Weights of a small GPT-style language model, trained from scratch on English Wikipedia: 5.4M parameters.
Each number is 128 + 24 x the weight over the matrix's rms, rounded and kept within 0 to 255. Layers, rows and columns count from 0. Numbers have three digits each.

# q: layer 3 attention query, 160x160, rms 0.0524, rows 32-63, columns 0-159
# k: layer 3 attention key, 160x160, rms 0.0527, rows 32-63, columns 0-159
# v: layer 3 attention value, 160x160, rms 0.047, rows 32-42, columns 0-159
# o: layer 3 attention output (transposed), 160x160, rms 0.063, rows 32-41, columns 0-159
q32:094153161061137158108109127148158095088069093093116132137080118138148078202131150118102098157051109142123068062083153130111117088106190078146092122093086111119113091062125138130096119039126129103123137122120103101161134157203139113110097125114138099084128107122093174133136060078131112120100174074070125118124151093115122117106087122106135165153093119126091061179153137138100170094098098133127153080135134145097111075107102132116099125116136117163150120101101218127085097151045077
k32:118131137123146139091161119091156097129154157106096131127097099122144124132149105119115097141133146150103159114101133178091133136118128155116115136111129119155122137140111136163147128140109116122126158121112084136132132130127165098100128109138111144110159085143112111127132098134147137110083150111114106116137163133117107106089156114106170144129127095126161114127147136097140126118108119123130131139127131127152125125086095114114097104167122128149162093139151131092073135146118116
q33:126121156097134156111148155160133153140138121148131112152128124119099160154097094125150138123094121074115106135149117108110134070122108197123102115109127153164140156127111148106085106115091096087124119189091157120115139096098134090087107112161155158153101106093141159110123142134108135129141113132152123127096114131210132138134111098161145163143138145112094144136065120099121139116139108111138110154081165124108136151145098133131181147143077107129120099106104092103103117138133123
k33:109129148115115122106103139086076086083129127081082134122074126098107082147134144137129078149098122118112123102101136100063126063124142140124118156095104135116105123100070142142097132047125143125129145142089096086116129116140110071077121137145147123106123111108139090115108076114105086072110112131129121125125100101115113121080085081108130135111092113129077101104090135103108142120077064118123130149110135144114091105155120101163100124102096090135169100072109132108072116097111105
q34:138111123140133102151174163126158164179142168140157132052110155124103162111145094123139187101150122106103146162149125101099141117159111164147134137156150148170140127165112159152134094164124072107120128152135110135103111079114195103111139090148131133175123156125158099104140145169131138122125143151078112102131123091175164102142088129141177140128150154120106142110066127126079089139117102079109077140145144130148110159191126143133151112100118149123105141123146076154136151151167143
k34:144118160134142134134098115138101128086114092188128110135137137141124117134127145138137148153192085124169132090130138134149134175149103161129139159145147155141145126136135133112124147117164088163130110154172183112175138136104117166143118120095160107113101171133159107137123137139116124112140129134170165117156116150153119182130132152153115176139132167133087148137102140169103119170141125143142150137113097114110113151155195143190131131135127137107117128150105114156163154126153120
q35:109135078156135128099129103117157148122163137124164153133138176091168153120158110169125142084129133118068144156134147137156136151167114142102109150080136095164176163123109146176143137129160138129133143154145186126099132115156140083135068151155140119093119107115157087149155134131133100082147108155170142158135136137119106151122125114128122109128131161089192128134125119118159125075160086115140118095118180156152126168110128094137060151130100101153090142099114090133129113093178189
k35:112128102092137106097131116118183153138140132157122105093130123141107162124144082122101134186153113144116156148156130143128145161121096109158101108151161090179150113130131121174135106176105066119124116134108124135114131151129147154132148103110106119131136161146128112128146183142096133144097137117137160074135133133154134089167169152128130101092152111088118126152120112160110108098143147126072139167137129130137174116080127145116146133135131165115116152153158096157173137131128119
q36:100106108144125157133119129114127134124112094160120140167126099101139138115133149145119065133129082135163139112089174159146156169100140062149128102145134128124118129108164121170117129115120162147141152135154096146134103186136097153154131113125113113129131120146124126162130094136142144138128112102115182141123140119084156124115146166114150140186107098128129153144170109123133102151128104169151112106115091108183166125103154163111122150100133120150117131196143160132111160140154097
k36:131104126093122142123121142155096120113140129126116119123157112141131128129120103129143137115128122104116109109143134147099122121122102156126138127152109102141121147131167096100148144104124139140123137141109137106120133116113103153099125125092155085115074129097140144108123151089134114196110108130144114095125126121148103137136149099147117133125110134135101146139145143139113106123116127112110156117123141112101151132174154097153135129132121126110159107116082124111186126164143104
q37:130106130144149130190153135105112105157165119140108112140134137131119122088111120116139154117164120142155103103175065135084102103133128089151138095149124169146102101143127151172100126183121125135114165159121118156145116102112169127104158143126121138166158176127130135135123125161102150118133150152136129104127145107153170088133114127160158126124139102134110114132119137140087120136126150112121102168129148104160096155146124190154156127086147139145078139163150081148155179124126098
k37:121133141143134141124083145123110119116136132155110136144139113097119139107112118138149109170130125130129125128121154120153125134127164145135098137150108128120104153139133123125130150115162151140115145141149142119122123157118109112135133144137163108129089137126174147136079101164140129125126115149161117119131139129110122133101090119149150143124119137155094139100130126120123125140107122140153179149115194102146113146163128142138170178093125115140114109139097150138142148126153106
q38:180136053115087164082136109122131112145112133125157116111152138084193148117174152118155117119111128164128173126081116118146157124113162163120117121097130104095152110122121104127166126111119154150156104130117110120109145149163104080105092118091109102129102103146108139108149132117168119132111101139094139149145123134078116150122137175133115117134122127122134133123138135138168129125144147168078143119151120143156148103142105113120118165114139116117181105101127128155074108142134137
k38:114107121119133113126136117109135097104094124140141119157124121115082130125115115143112134169128130153135098117128106129104117107120108139141125133114166111128142138124128132117118112147122100104092144151141148150094130134136099126102103123115109134127111112110136126089142096144091128146117163060126117119102129126106107109141161125123105094093095120112097108105104169115103102106130133129125135101127121141122119126099135142111124114129119141127132127125122117135172120098134150
q39:134093107139133152166123094120149177107112109139135147172161129139160170143193142124129125129135119140192141112109154106132127128123144115130133092105084116098180161098118148150113140141121156144098056108151080101122101139110137106126120138101111092083143144115141162133138111142120131132124118134146145150097119153121152127140123126123147175145109105141152178130157120124123169174129150150108161146176114133129140103128142151130116155134133161161119158143149150128115110148126103
k39:146124094141175133121134107156115104106128130115144147118130113156120125103119124112171172112104121122155140163132125111131116068167114117128134129135118107074121143163092098099117144131130173148176101138131158102159123110098149099156107098104100153132111131133116142120117166104134131118175119099114136100162124150117126152125119108136136139139135124125075113137080124163130127121107136136085104119084162132112159128150144159135141119112085096105130151133117161137176101105106152
q40:147080148133146122136164142165135104155153178175123134145169113139151157124162102112148148125170154140101151106150157122095134140139117143181110109185124121124153122150134127108115126171134133157133134142132135136122130126101149131119163147150135133148129160145119181155105148165133152158121157119168120127136124144119123143165133146141176157114137138119129165104130158148081154151124146108142157139153098081196141118162149185129172131154103129095116134158150141141132160161116152
k40:114124132131152166166169151134106124131124142136117150130144147125152125166135126154147150128117175127130104164117148116096117116145149146138148146135102120112122135139133108116160142095137159130129114162110128109136129128122133114121121130137123151151153089118119154151130134138127117151133140154118103105136153157091117154157134094159122137128141121143114113133153166138137155131093119159122144142103168127151141126142113142118136100142128104146137112125124143101139165139125141
q41:110141128156146144096173114095092141144120125119111091158092122131099099150110095106123106106129086088104124139147121118136100127088105145091084137156130175139129075114107138141107099126106130129115138129107107122142102098106087123069122097115131142127114112106130138091130097126119143100112120117127116111118088122140133170083092137123128143126133087122108103111083113140129133133134133127123118091127159116135125161140099150124156154135131126113138139133114110155132121092141104
k41:098131163116148117126123123144148109129150157083140149142102085091112124113146113112111127138094140112076137141136109141145153096129086099150170080084142118153126136089136153130114074111093113113095141087105116155083135129124149100103097107169087118135126124121123141088146120133094140109105179077114125169126108096151148065095126116111127094127100112103128145137103096074130140102162121096107116151138069159148119116103147128123089133120118153151166109082167101121114125119097141
q42:125145093123084133126140103141152099114131205141113113139150167129154141158156130112158153091153085129119134170106149108150125140147092147115108096121126111118146141153130130127139128127146108109143099160101167159080087111095072121131112127144145139132133147127146162113122189080144126090117101134152138135116134140140129152169148114135129107111157163129150142090108116114134103110113130159115100114100151137165140154131133128105125109151075128143130111126105126160134121134145106
k42:130165175118136158128151133141132143107159115107152131135110136138141120101147156140127111167113159146125152127136120163099147145108105128149120131136125133121138182117080136144172141153134113098144177145102124118135143142163160110149116110143131148116185130162147147106113136135141148124092130140151119132128132117125136152110120108113147149132146123136151130135156154158148132114126112123126107131146136097118134153120076108142174119172133129137140110130115127120101142117117113
q43:088108135062108128156114153119102091154146165138149096160125128139161089148127145113119107146117105144160078116121120120130109145153142103089127150138122146134150127100164095106187133115121118121153108165112145112133121151131131149112129136111106130104180115138129124138093117116122103146120151124133143137139161108113145104155115107123130123152114122124154115102146164080148131129124120145196135102111119108141125129144064141155111124093168122104119157088103152183156102139139135
k43:133148158136118158133137130148089142149112126132138112128109140143074108105115131137134152119154084149145150135140140135084123141158171120091123137136158119123126145125098115126096105155143152113111119109142141137141176137111137093151127136091102140128134171141126103103129158160115120117131101105109152148123113148137129135147166128128138121105125158122152119132114133154121091120106124124137148132148138146198124121119155160140142118115155145154159113107148134146087149077154115
q44:152121114129121143165128146085126156136126161124129118147101134096156147129160127150159140159152156120160139151122096120108154125108179165112145120105094167155108132123112126087173141104161088115138072092145116149134102141122167097130122122135120130137109097121101117152111108146134131167137124132137102137123138120160104107103091131143164122123109129133114122095109076143154149095138147126132122133139101132098155134138125116152136092140121133109141076134149151150137131126173107
k44:090134141139111114126134131141119117114150156106118135136103146122177125143144136119112125140127095137078128142118110128104093095125138117140136128111122119133162083137119175103104177145091138115114126152117144118078151158158126123093125152122104095117135128141097160109147137081153131133159140102110164144112105132100153118132103158111120133131133120164087134097106095096119117163132118125121140101118124117159128126116100126090094164131066105121135141129100153106115124125123125
q45:140156194151125149121125105159129124148087143171133134137105157140105127114122140146100115154149107151086088136145110109132119137120063111104102126153108090119140074113152133084123082148108105118101184167142133135095131164128170140133106158145132155083131111123128168144122090093103120138106110142105130132111142156142079136095154102124125159090141121145152169116113109130152103100124098142131082172076150113164110147123111112149134130112101180140089146149123141107120110088118128
k45:120113141109143142150184168119096123162161165103180119117135147141125105157113112097131130127085117140147095124185127145131156140110132139107161138132128112130139121135155131126132121117092124155156153114121105110117124094133168069136114130099093101084165131113155108169119137091118128122129125132135115112127136124174114138149115087128150114168128120077140151095127121118094101124111074152145153137122069143154105113100102128156142121062165120091119128128128110156122088122117123
q46:138139145169118108135146123118112177104126122130130114069103139120143159121147124161143129195107157152148161157105117112104097143086117144126123147140120130162134097130102082122119116158107123138129112110152101124130107128112160132095133117108141137153123097095140118134113145125129176121185077132117107145139134117091128108141142131137098126115146131131144151119123156150158138092087082143111114121119112160108098152163114118161126118130126104148115141124132135094111127126162124
k46:109102168115115172158120103116106110125089130116117111146132108162098071169169135065120117090127073119129164115149102165127124148123112145145153138113134144110140136148095174156110102133135112155120142132080091141153186109120150130158142130147134117144106111152120126137168134165120081134171108129154101121128155074145164127132137111147109150125124120137130141148175149093111151161152119107162140063170150114132135149149134107146129151143136106101095119141119121117115092139154164
q47:134128147088100089109148113137140175132106142106122139137179125125158140133123146130144103116138128092137123096143185144145150145108147135112116112133135111120110134142158148131116107134135120120116168119128119145137095168144169118117128129153109127122122106165133113130140121143150150177138132125132101142136109120131113117096168120132176169164112155107156134116115126163101116148130108160151127120143084082068148102117138132148107104131104093129110154140145154180096121143108167
k47:143132081122084141125094089124081123155132145122097105114100133091153138137108132137099126132135108153148144136128113109128107171160137118125115126137138104140135114135120141154136109103120154146140098115147098077146135137122120146169106147151107108121137116139089122115133122152097125119102147133087113146073135127093150107131117124135150142116130139111107172066140142154119139121107136100140148136107174138180136093120145109147102156142102146147122082097125123132112130122124122
q48:097114115113142138075096138142094162112114132091146144153150123060134099128128123139143128092119164141136091113094177136127149122168148113119158140105124125143113153163105075114106145120126167159144150127127078155078138164149096143156119143076115128105138107142102120166110158097140119144133119136136144131129109152104124160109119098172107157127098141136093136123141148128133155156126092114129156149115161136118153148163115130112103118112131072131146078153111113139091138173127136
k48:123144100123146124113151119133188113149131175119130144109152123133158130106139156118108101137150124129154177151146099095086104129088122080118120162085156129113151137125150112182122142126123151097122100151156107129098114138157130102078165150125134123151113134124153097125111064170154134140101142195137122130164094095099162100141117134128111085111133098129169141142131119114116153120144174148119119105149130159149118100122129141153113123162096118133134099142170117131140137130130099
q49:106128126104102084093136126087114124123119146129121165149090138139148177126087111125128156122122126135175103105147130120161111136152116171166135119144131182163156093126142152135105102130124110129156134138125155122092141074146152123127124141121155179120132106118124098189129093088116088107136148146150170127134099095124133096161098152137119160170123133129122121139112161144155114103136102143126125127144101157138156132110149109124122083149093108105144113147113105114128154122087116
k49:109124143144148126116087145188130139158139160113127118146129105079137106131143130089134124129143170156077129126100162086117109097145156117106129105125147127166116108113156117132134163122121127092141106117117108145103110134142098164125119132135114094125084146142131115115105145159134158145085114111105141138148120155127119152126167136072131113135155112152118120107124152109119126164142104152102134166091139124127121140148147117097131171106137129138153122110144125160116157177151126
q50:129126108139139138133142161107132126125099119122148140140166177141108152107112125140115114121154153115124156136112151124152155129136131137100184149086135119113139133158105103140098127117133131117142125152149181097121125138092125092138101119120162147158140133095115130109115133169108174171123136168154155130128120147180170136154133084147154146115100136148150142126140121116127082129116143128168144093153165087158154123165116137124133125155123131146150110108098093117126148143165117
k50:126126139128126094056130141122145124111184133138124116125125127140113111153120123136165162156124188127121144078150154138098119130147104090186077128107132118171169102125114173128138169128109145129135108129088130151117108117155121135117150124126145138128152102152096111140120116143148123095142137092082149110132115169125074106110135147153133112080130128138114093132130152141152125093133143115122124113147121168111161124127125129127102076177131130157118160128150133149126140129144124
q51:149140115122117107082146171134118140181166094172171165115146122146106138089122124111097133125118121104138124132145121142127158160123122112118154121136130140102144146122130116123155125101148167133168103151145129141111105123160190093131108104126119136088102130160144150097129094120147104139143129169125142099114152155121132095155094111110137148144107139180133161100072143096129146143120107182103135129098132117139094150109106136158185147140092099108122110110150112164160123124117144
k51:144142102097152119145113145124108114165122152128118116117118157147088113129183133114122113148135137168129178150123140135154145119104166114134099172145124120115157076156086126140142146147123155150124156129121121156151144116104150195111098132109154173139141108131126125150133110111165160089140131154130145130174168120091115129127117125155141072131186138108154107117142146141168148131096161125172152131115173152155175119116166161140135133108145129150129122111156104129082133106123126
q52:116131099167134114111140144133133159143122148128136131132123102139132146106142124146157124126118134141148151123136114096112135136157081101146148147126132129110127126115097129113141145135102112130142111141110130101135155127134103114096106067135093143127175121152087121146128119121081136113124153128107109090154163112151145141136117150130077132145133089110138186097127126158155117162097103113099092146090110111138135138123114086156134087095160150128102111146108099151095136109155133
k52:154139126127114119130113112149159119156144106129129129140094113138133117087148119123113119139095108137107122157118121119116128075094143154119107126105158087140130118138156152125107083115100140141167109085125112149098106132143137102126140136158118142144117146095120111141134125126150121140121169140117135089091154101132119114121123107117113156113102128106107113186066107115118131084121146142130155139151123141098222147135111130084131119127108126132152114118127101131125078166123129
q53:134129138124105113119107085176146158121172152099185123130110133109126121087144113109138135135141108172098135147103139118170156144130116136106150131099134143104155118146112144149136138168151093113133139129140137126145140189097131158155085129194120055164117096104146119127150090141153128125120108173192134134141124146118119147161164140154081161121141130143144107102090161084148127117138131127123144158094122138151116130110116119141114151173124095120117132106120094138132166139124137
k53:112129145145110145135144138139127042095134125134102116117115114094109133172144160161143117129117130085125138127130115129127121088106158144162155151121092130120129118093134127143115146117099175158146119083136128112131165119131123096115128133108140125161131106148082167098112100147117132126121111123126114119149133177135129114112110121102114154097143128067159148129136100126089120120147097106149126134134157136116123149134130129155141162124143162126158108132130134128126102162125111
q54:110142155125149115165097132084097141149092131152121146125077078132096108132115106119085135099108081142124152135103073141104126118156119104141110095152127125134130134177160125135115136117072106120100125113129111117071140127112154143107147128145124119120124168139137139148130155100104114146101133142101143113120136111126125113122102162116131099130129095131142087122107147154104136137100140169128133136142136056127112145147142120141116106137157094110123156159152128114115110143129137
k54:111154092139096157169151143165136111122122120140124138141105116101150087132096141122112166153112131117097131140134158120140131119143117145111133130174131121158114091130138163096117117075120067170109094135168113085140118113127150143135170113113132128114103115130124110156137120106108142114089121129121148118136107134121158112153114101134105138102135166104111115123144143131140107124089131127107123115164132157111111116112133136110122115096132117129112074123149088145095121128119113
q55:136153149110137153146108124150174139160147114132102141157094159096151164099104133147160152135124111132117152103131169108121154092139106135127134144114128178097137103142110130099175120109185133138119118139102138139114127123089095169112139143131147133164134127151129141093115165156146132170141138182112152121123120130140175118092138157127119109114125120128155120140133129118154168125149130120095135121122157121133116164117127163115097150128126082096114171116141094093149144127113117
k55:123116137134148137093154128137120123092105108143173166119151148162129144135149101113093102101142159161159101165112102150153115100172121140119110153117118143132133159115135131128145099134112114134146159096112168139119122125146125118142109130106143100114132124166111126148128094116126126131081137113151125113130140137135083099145105163124141114093146151089131153128142150091181110110131151091102102082114167130137122126111157140110136109156124157162123111123116134128142115148091134
q56:078116127141121138144107111132114144139121145160112068166123088109173110138149121142145152149164115125123137155135092150111109127122125128123138139112112121127145098050148091112149110122139130117152125147096136136109100121103165135147128114133079119138164163123098148125175171126086122128150123157129112126131082143161127132115140116121129145127141138157115112173143164159140120119145124155117169107121117151139147136140108119122125132138159138136102117125155115112090169140129115
k56:128164145139124122154122137144130149137154150141164164111132172156088137150096142111119111123098121142170127156148151193150160138146150093128169124118127149154136157139104117121164144128134137142125145117145101104131124134170100154158151104125112116120151125127130115132130131109192118136184098132113168170129154115141164144150158112118134152127151127157164150162149119115105120114091132161138099112149127138151148154146136163111123178141101156137142152136129142166119128128147141
q57:124128162134145154122136125130149122137121125109131124134137114143096123117164109108147128142151151085146170149091097099155098114129110114146126112098158167127108196162104104126143142121089145133067101147133136160131137135156169133154117155103156122118148085114129141113149150166122152102126144128106149121096162149134191148107119132127145156176162108140115133173136133098079157143123135126129089185141108136125171111130099175171141094143132132149115134146119175112079120141112107
k57:150122137092134164107162101157179185159123105105152129118113138157161129133119142157112091140125117114104182111158110084149141105139147113132119094134135114125112146158124181121139142152168143107158158123128124122136150136156077159147134116148070173156160115115095122121151110045147085175087138111155125114107130105153141111147133116161122119107131113107141134124122089179172126100148147094098138118163102121125103145154131151139145085102159132138117137147127063109141093120137118
q58:148139122114141167129140098179107094107164137112107107159123126116095129106090122092128116183118112127186142133134167186113144159122138130161102096123107125104143124142179117148119103131132111132122096117158123126137152151097110122146124144129153152141123148128109112166122096138138127157132116125095135109122154130112160134109113133122108152103136115132121120166145112101142122109108111159133104118112116119179148159098144162134149118165158144100126166147128198124115174130144103
k58:152120119152134119151124113111140134166114111120145168111105165127120139135137136109144133132153110110139131116103079102085120108127184106128106125136152114149126160107119135129089123100126149119150138133102187147118158093154109139141148113115129126127124133113104144104117107151105138104146126142118117125119133117083091078139138095089139097178139125121154134097147140119115146145137126123108119113129119126100123118118096136135165077128152137133138127123111089155133134094084129
q59:160101146165143121153113083156152103120147109149145106159145112131148161132116144099123135122138169103145128168136079125135118127153101170134150122142138155116094114138124132142113137167114110135130105106099127116143166076091150117112140107116125158142137104152129137151112159092130137123118101107117142102110104126132099106132150154155150118095156119129122122134158086089127113092085123130139145129117101160109130148102085115112162127135156129153111114141080126192133120106116134
k59:120155156134110132105130159086092159129113127111132150105079108149071110113104124140152104132113131138126149154158140102110130169085179129129123112164151132160122164166129155111185106138149150138148160148141105155125123108123135134142106145135119141110135139121139141110150094134144149095148128137127160134112149123151168141135173130117159166160138117150127103114116161127107158109151119112140137114116157128113111105135104104147124108113085164134163132144139143121093119146141139
q60:115125093102144112106116125128122122115152165105136107129118116156103113091152074143153124136131115119149093129168095096105126082125122136078154145146099089102089151138082123127110106135095115107143128172129049126123135131113123111064111138132109158077125112151124106100108190131122137154113135096088124126081085088133149113146137141112115123133123129123104138137054102094122140121140106118101124102126134159115130122147140155156144130133139154131151117129137069087144125103080158
k60:137119191152120122125134104143152140156102136145099131147146144116147107117115170125115134092110128122120163147146112150160121130110138132143129133133108157126155106125125132106121130139146144113125162140143148098192121163100120115171087110113153131160128109102151122138144113120095147164133107157134153107165155121148112144150094120140115100142175147161110124137124133088136126095135148113137142106096120143146190088128121136176102138147112116124156110104120142151162129145144117
q61:159129138110136123123094091097160121138143159150089154174077069119217116126138126127142094148135129104135095103087144165119132123129124102151139102155134115162129109128123151166115161122111128131118135136131119091142161140147153143120131161158120142063112136144102132125140157155086133144097132110164140135103131115084101131144098124164091100070143120134153129137124140121137098124126139114139153127149181163133165107077099132123116130140145120115128176115147135147129106110053140
k61:133147119151122161106109153139118152131099143165184142102156100099125140140136142098133115154115114135091135158151142069124154165129149113131130140165092155110102141134141092082122082141118126102150085118135148130100159106101090123158114106076139129153155117090148166144121106124113086138109142125124124142120126125140122131146116106132182131166107114116097143129135108136112111122144131115106141151097106115139144133119141174132136100076106128131127104135088116128169127100147114
q62:138114097130135110102160111125133115139121088155087107102082149132143109092141120113121160162085113136120124105108077151153116131115169150131118112137147152122164138143148108112155087097109092154146109055176136126136121104124110138119117136141111099154115152131121117128083145142113108133079126122151144124071127136153120155111118130171132111130172141108128124163129106152152140119111120113137137119144147143123134116128103113099131104145152089138088097102108140164115116121131157
k62:130184144130141123166124095064086112122140136128152164118151124172090097124131162133122127164169094165133143147180150120127155106127151125154147115112109176149125134163110120141120110136173148145099130146160101134166166148155102140150149166185154143145147141152160143118169153127127117131149134102163183142150110133082111158145151162128111136101134147171119141076110161148107169128105122121106106139126125141133131179133097108154104149130161125133156138154081139166119106128101122
q63:118097139136118118113133146152108109149121167126100113117126127102129076106102119122151153112119152116101109129114178121109138154115117166113135145096137101146123130146133104149121087122118136143104167126133078145104134095096136135133122117108132122160128155174167164144138144111165113137148141113116096132118110070129134119113083127110120135130115126142112146136155116169106100171083169119128097135143116109147139092134072129125150103137170163126104127142130084138130118112110142
k63:088142127147121127149100133052130148136147110149103134110145111083120119139132120165101128099139124154174111126164096157152115151129139137109116101132143119133099152129138125133177146135152113142134111175128113133150151168151161144101123129159114139126113160125108136118118123132118119174126175157130141152179125136135117104128135128140127157140158161128149117137126123131137222118104115131139141099122164104125109122156119108174106141093083094159134133095119130167153106141144148
v32:139110073142131087140115157132132115135192121112119158176093149141133099196144139090108172125178115153130142110163115106060133127113100171128138120118128089135106111189098144121111151141106119147150103134134118148145178105104127174096133121150123118110121126132105135143101123116107147112118153120150117137124113103107110084137104094158100099112152107121177118132111111131153162157081146173158153122121106139144156124108128114141108135129139124134111112160145130086131109105125212
o32:185091116107116129122117120108118116106102116129153131127150074087149159121189109146132126124146170143097163154123125093145136122097141132106108149132108100126120146118102144119128140129117103134112125157155150122150136113120158151120081137093157121116115172097129112120102121174117142128160137106136093179130110122089096128136113142138163130071112141090133124111136132167129133125160146122087093115144056133092108110109081077105095130166137111113111124118129134100137090124144113
v33:122121076141127139094118092179118090108166121126130099183130146108162112122131169128108128128100183149184139151187156106150154102120165122099170172145111144083163125144133147100096108133077082139135197094131135122124118130085143158187108102178155117130102164129117110132120131106108149085131142150136132133108149135144144122104100128098122101171153084123154071150142085183167156116132156126112124127090153135124119100127108132122177118083145146138075119110147115153158118122119102
o33:153136108164091116122126103147138135125134085104161108169162154100161141142144135168107124121130139150114091110118187129119125158134130120121124126136116097130168164141159142139163131138149122151139160158095129133135102159116109120131134112111112125125123085158169102085129153114059114137155151121136119163112125114154173134092122128097140146139082195090157099122190121097123095158129150164144133115160136097151145103109105099116102128105125126139147111095134133153145143107086125
v34:082164101127131129161110160138085128105167147125116137102122096145082106165063072118149123130126122081129166147092098139126117118103131123116149157156181089080104167151153132132141128128161116104150167143136095130138089151133141143151124169152144125135146119088099129101123131158116118122124109163103128142119113098134167125148155104131172103154169122124117125165089163070086105166135116123167117166104155061159126158128175136106174049155096167146157109124081133135069153161113139
o34:145138131134138114134149102119117125081122108152158111113086118094083090158105107116123100166152089139105157097157140087118098103118104149143123132139154141127139147170135124158094079154137117141140156122089098086145149113139132084070132120126154113140120119079130107076142075201103143158116132098086114106130160129130127118116155118153164128131111115123121119160066181130102131123131138120172109155108179111113101184115154108139171113124118151179149070128115155088146107139107114
v35:102118139131170100154123084133120119158136114110140130134136141108136140054088116115157090140130095130123109130169112164175123104145173089175139155087139108111101118115140121148121112124140161099139155116112130135162129149160156143100173132161111150134140100102117144135133099116144127184082154114125153129141081132102133092117081111110153157151176131130087151118125157132131164119163152120186094120079148151122168094120090121120133138157121095156110130141136161134119104102111136
o35:099109126158147154132142131130131137124123130126137096130155125109091124088126128141121161128156093122132121114154108136154128101084074094117090119134117095098136188137097121101140149120107166133120146147151125135135085107139080106175105144113113148111116108116155147133107129145156133149101106127139179083136149116143165104136145133129166155118104153120160145099142148100130123094097134123175131139114156163122099132144155109125129142156122105149139131095107144123151144147144118
v36:117098115122155171173154114169133132148138152121157124087134157119180076088154100132115113107104087072123140111134091130122189163129141129138196109141087190092176074109124087065118125100151131121117134139152173113118068098129126155139098085117139161087113112107121128094151126124145158079116116137107072118123145121121084165091084107117120108165157121168171122137155137148138082099104039141159130098072184123119057147144072062107117085117086148115095121092124159119135060113139109
o36:137149127171173104103161113182122132137123144045122147129100172084171118095160157110068120145144138113088100111064122162146144168105125124118145139085124147131109113147139133161156080063160112117158162118124194131123119139132168168103117162074164160154141112174140098096126142105150100136103140112071111133142150099158136089118145067145123124144142104152142130093141122116097122167128157111167087080134125062154121137128104134145109109126114082121119110129115126116118117184149102
v37:158119092127120151094124085132122163143141145100118105134154140118124142151117123104152151111136111125105117086126122056096090099125165130165108118125146127136145121139117112135115106104107154140150168141124128136151109129090148110142123125145153092162122113107179116095119110138138119157117102112116135127123094111117130126147159068103111109091100201137129126105136123180098084104066112144149135172131142154160150075109114142162109143072119108158123110135132128167079128118124126
o37:126148081148160136142112157145122154138115130150151145133156173097127131131153170145143139140133127107127166105071134106104147121178137134156126144123080141100145147138119119111148130117127155176130073151113059124112132116116126112096108144117170136168128121111136113131083169176163126133128154129162107129133125082139101164148111149144121105146104115157104098131125131157121166133103111169105135168163157124113116145156112127158125140095153140117116149114123134131177154137132087
v38:108127100125134141198133100135120143113084111094110087119174088153132155123118116083115117145071112088142138079107123123155133133148161142136172149131125152084159147117169144117164115135155085103122124140133150131125091119125129092137131119126094115142111124090113149093099116154074127094170160147134077143132158149112167114147104173096100139175123128146095184126144110107146120124114070124128188136151119142095102105089133144182151149116077133064080154139147161142166122127140136
o38:097156073086154138145176114155162139103108143083111100134154168151116164132094133124103148089127088115123142087098155130084158147139155165170144179084121116104156126113141114150140114172154102140098168171160101090096092160134128134139106109093128116111152120141103152131151089146127102121125135202116172142100146165124122089146123074127126132129129128155127169082145138081136150122104112152149137113159124100138148143085091135131160121182099097134125088097136141139137127104107143
v39:180133140098113159143140163167081147154194145128209129110131154145136135120136133163137141145188181151167165092162159115091135123133108114196116157123158155134163092133139109113109151140150154112155147094153149151121122121138137146112124067159115144122118151140130150135139107154154185105147122135161162102141122162127104123098152175132126131203099158126130119187119122141129159132123158111136152128123108115133111138119130151156095121134136120147145083108165161147139147145097111
o39:161141106089162114131116110126114145144192114160160126110116102134151157158115135175120134172184179121135144125126123119121167169134137080148136123085146140108112121135104139118163133095171171156109147083156139156111120130111086120162097142137090128136153142121130131118112151129133154161149106092132156119145131114117121147161138149140155122136104150143122169084123126121124119159173141153122179152127114107183151119149091122102102123117132112143108119172133107150149148096126086
v40:114155106137116156153107122155191143157115154159171137165136141142136121146113106144185138144169160095193157108119102062161128073132146142159176171103126109119166141118133104117121123104084113138150161144166171149182175112142107153147128087123198129109158133196140145145131130142174117083174114121145098141161133108130169136107132150141151113145159118139136116180138140120130124116157165125101177121152145138122140157136163123161132091124099194140151098107128131108161100148129134
o40:157112141157056116123146131147154138108133106144132107106141163128144124139113165142093140140173122161111106151116120080098096135122123130174108161116157129140108147139159126126172104147151088111146163125149153147123140127097110160122129079139132111144153183169160163101099124137144120105130130098098125119130118092144142149098194087175135125141087146141108115095156126138119136125136129122106154129138086120100133158130079140099150151099119127144105100082135172117132091087115141
v41:158119188144160111182128114134143126139095120105085159099148152094152144095133150124163137090145104133083149141133095132123111148119154170154145127146167124166126081110100098122115106088133164124142138147143134093147179136132158173090121156148158153113168139172108117101121146123153122136139123176138156149122125141130093119137137110150143122109146115114164146172033134130077155162103169110134160171133130123133162146123092159135144115166153116126120164104124139104155109191184121
o41:132116133110145127120082070113125110115149136125082148131128126108107141103167114112109096135117159108142146157116078107083126130106128124130130178145130119135149139110130110158128131119083151138102144087114090151117131103179127115117096143146093116129135152145124175056099097112144127152091125137149107153147137106136101083125129125139101114131143104124140130094117089114113094118157118147148144125140147145110140129143164122145162121136153119129092155100095171150110126131140161
v42:122105131145156119107138130142131130165136148114139118105141172081151095093145121102151159114112108167131141158142137144147129094196179151120127084114146111129120101103091112151113150172134100125147105133088130095127122149168136098147094120126152142109106108152126089177087139147144126086146147117084104153144164128113114123129144093135118154137155092129155147154086116189119125160105175157132108133125114090116140167135076104099141145165173133133095082137164146089156134111134134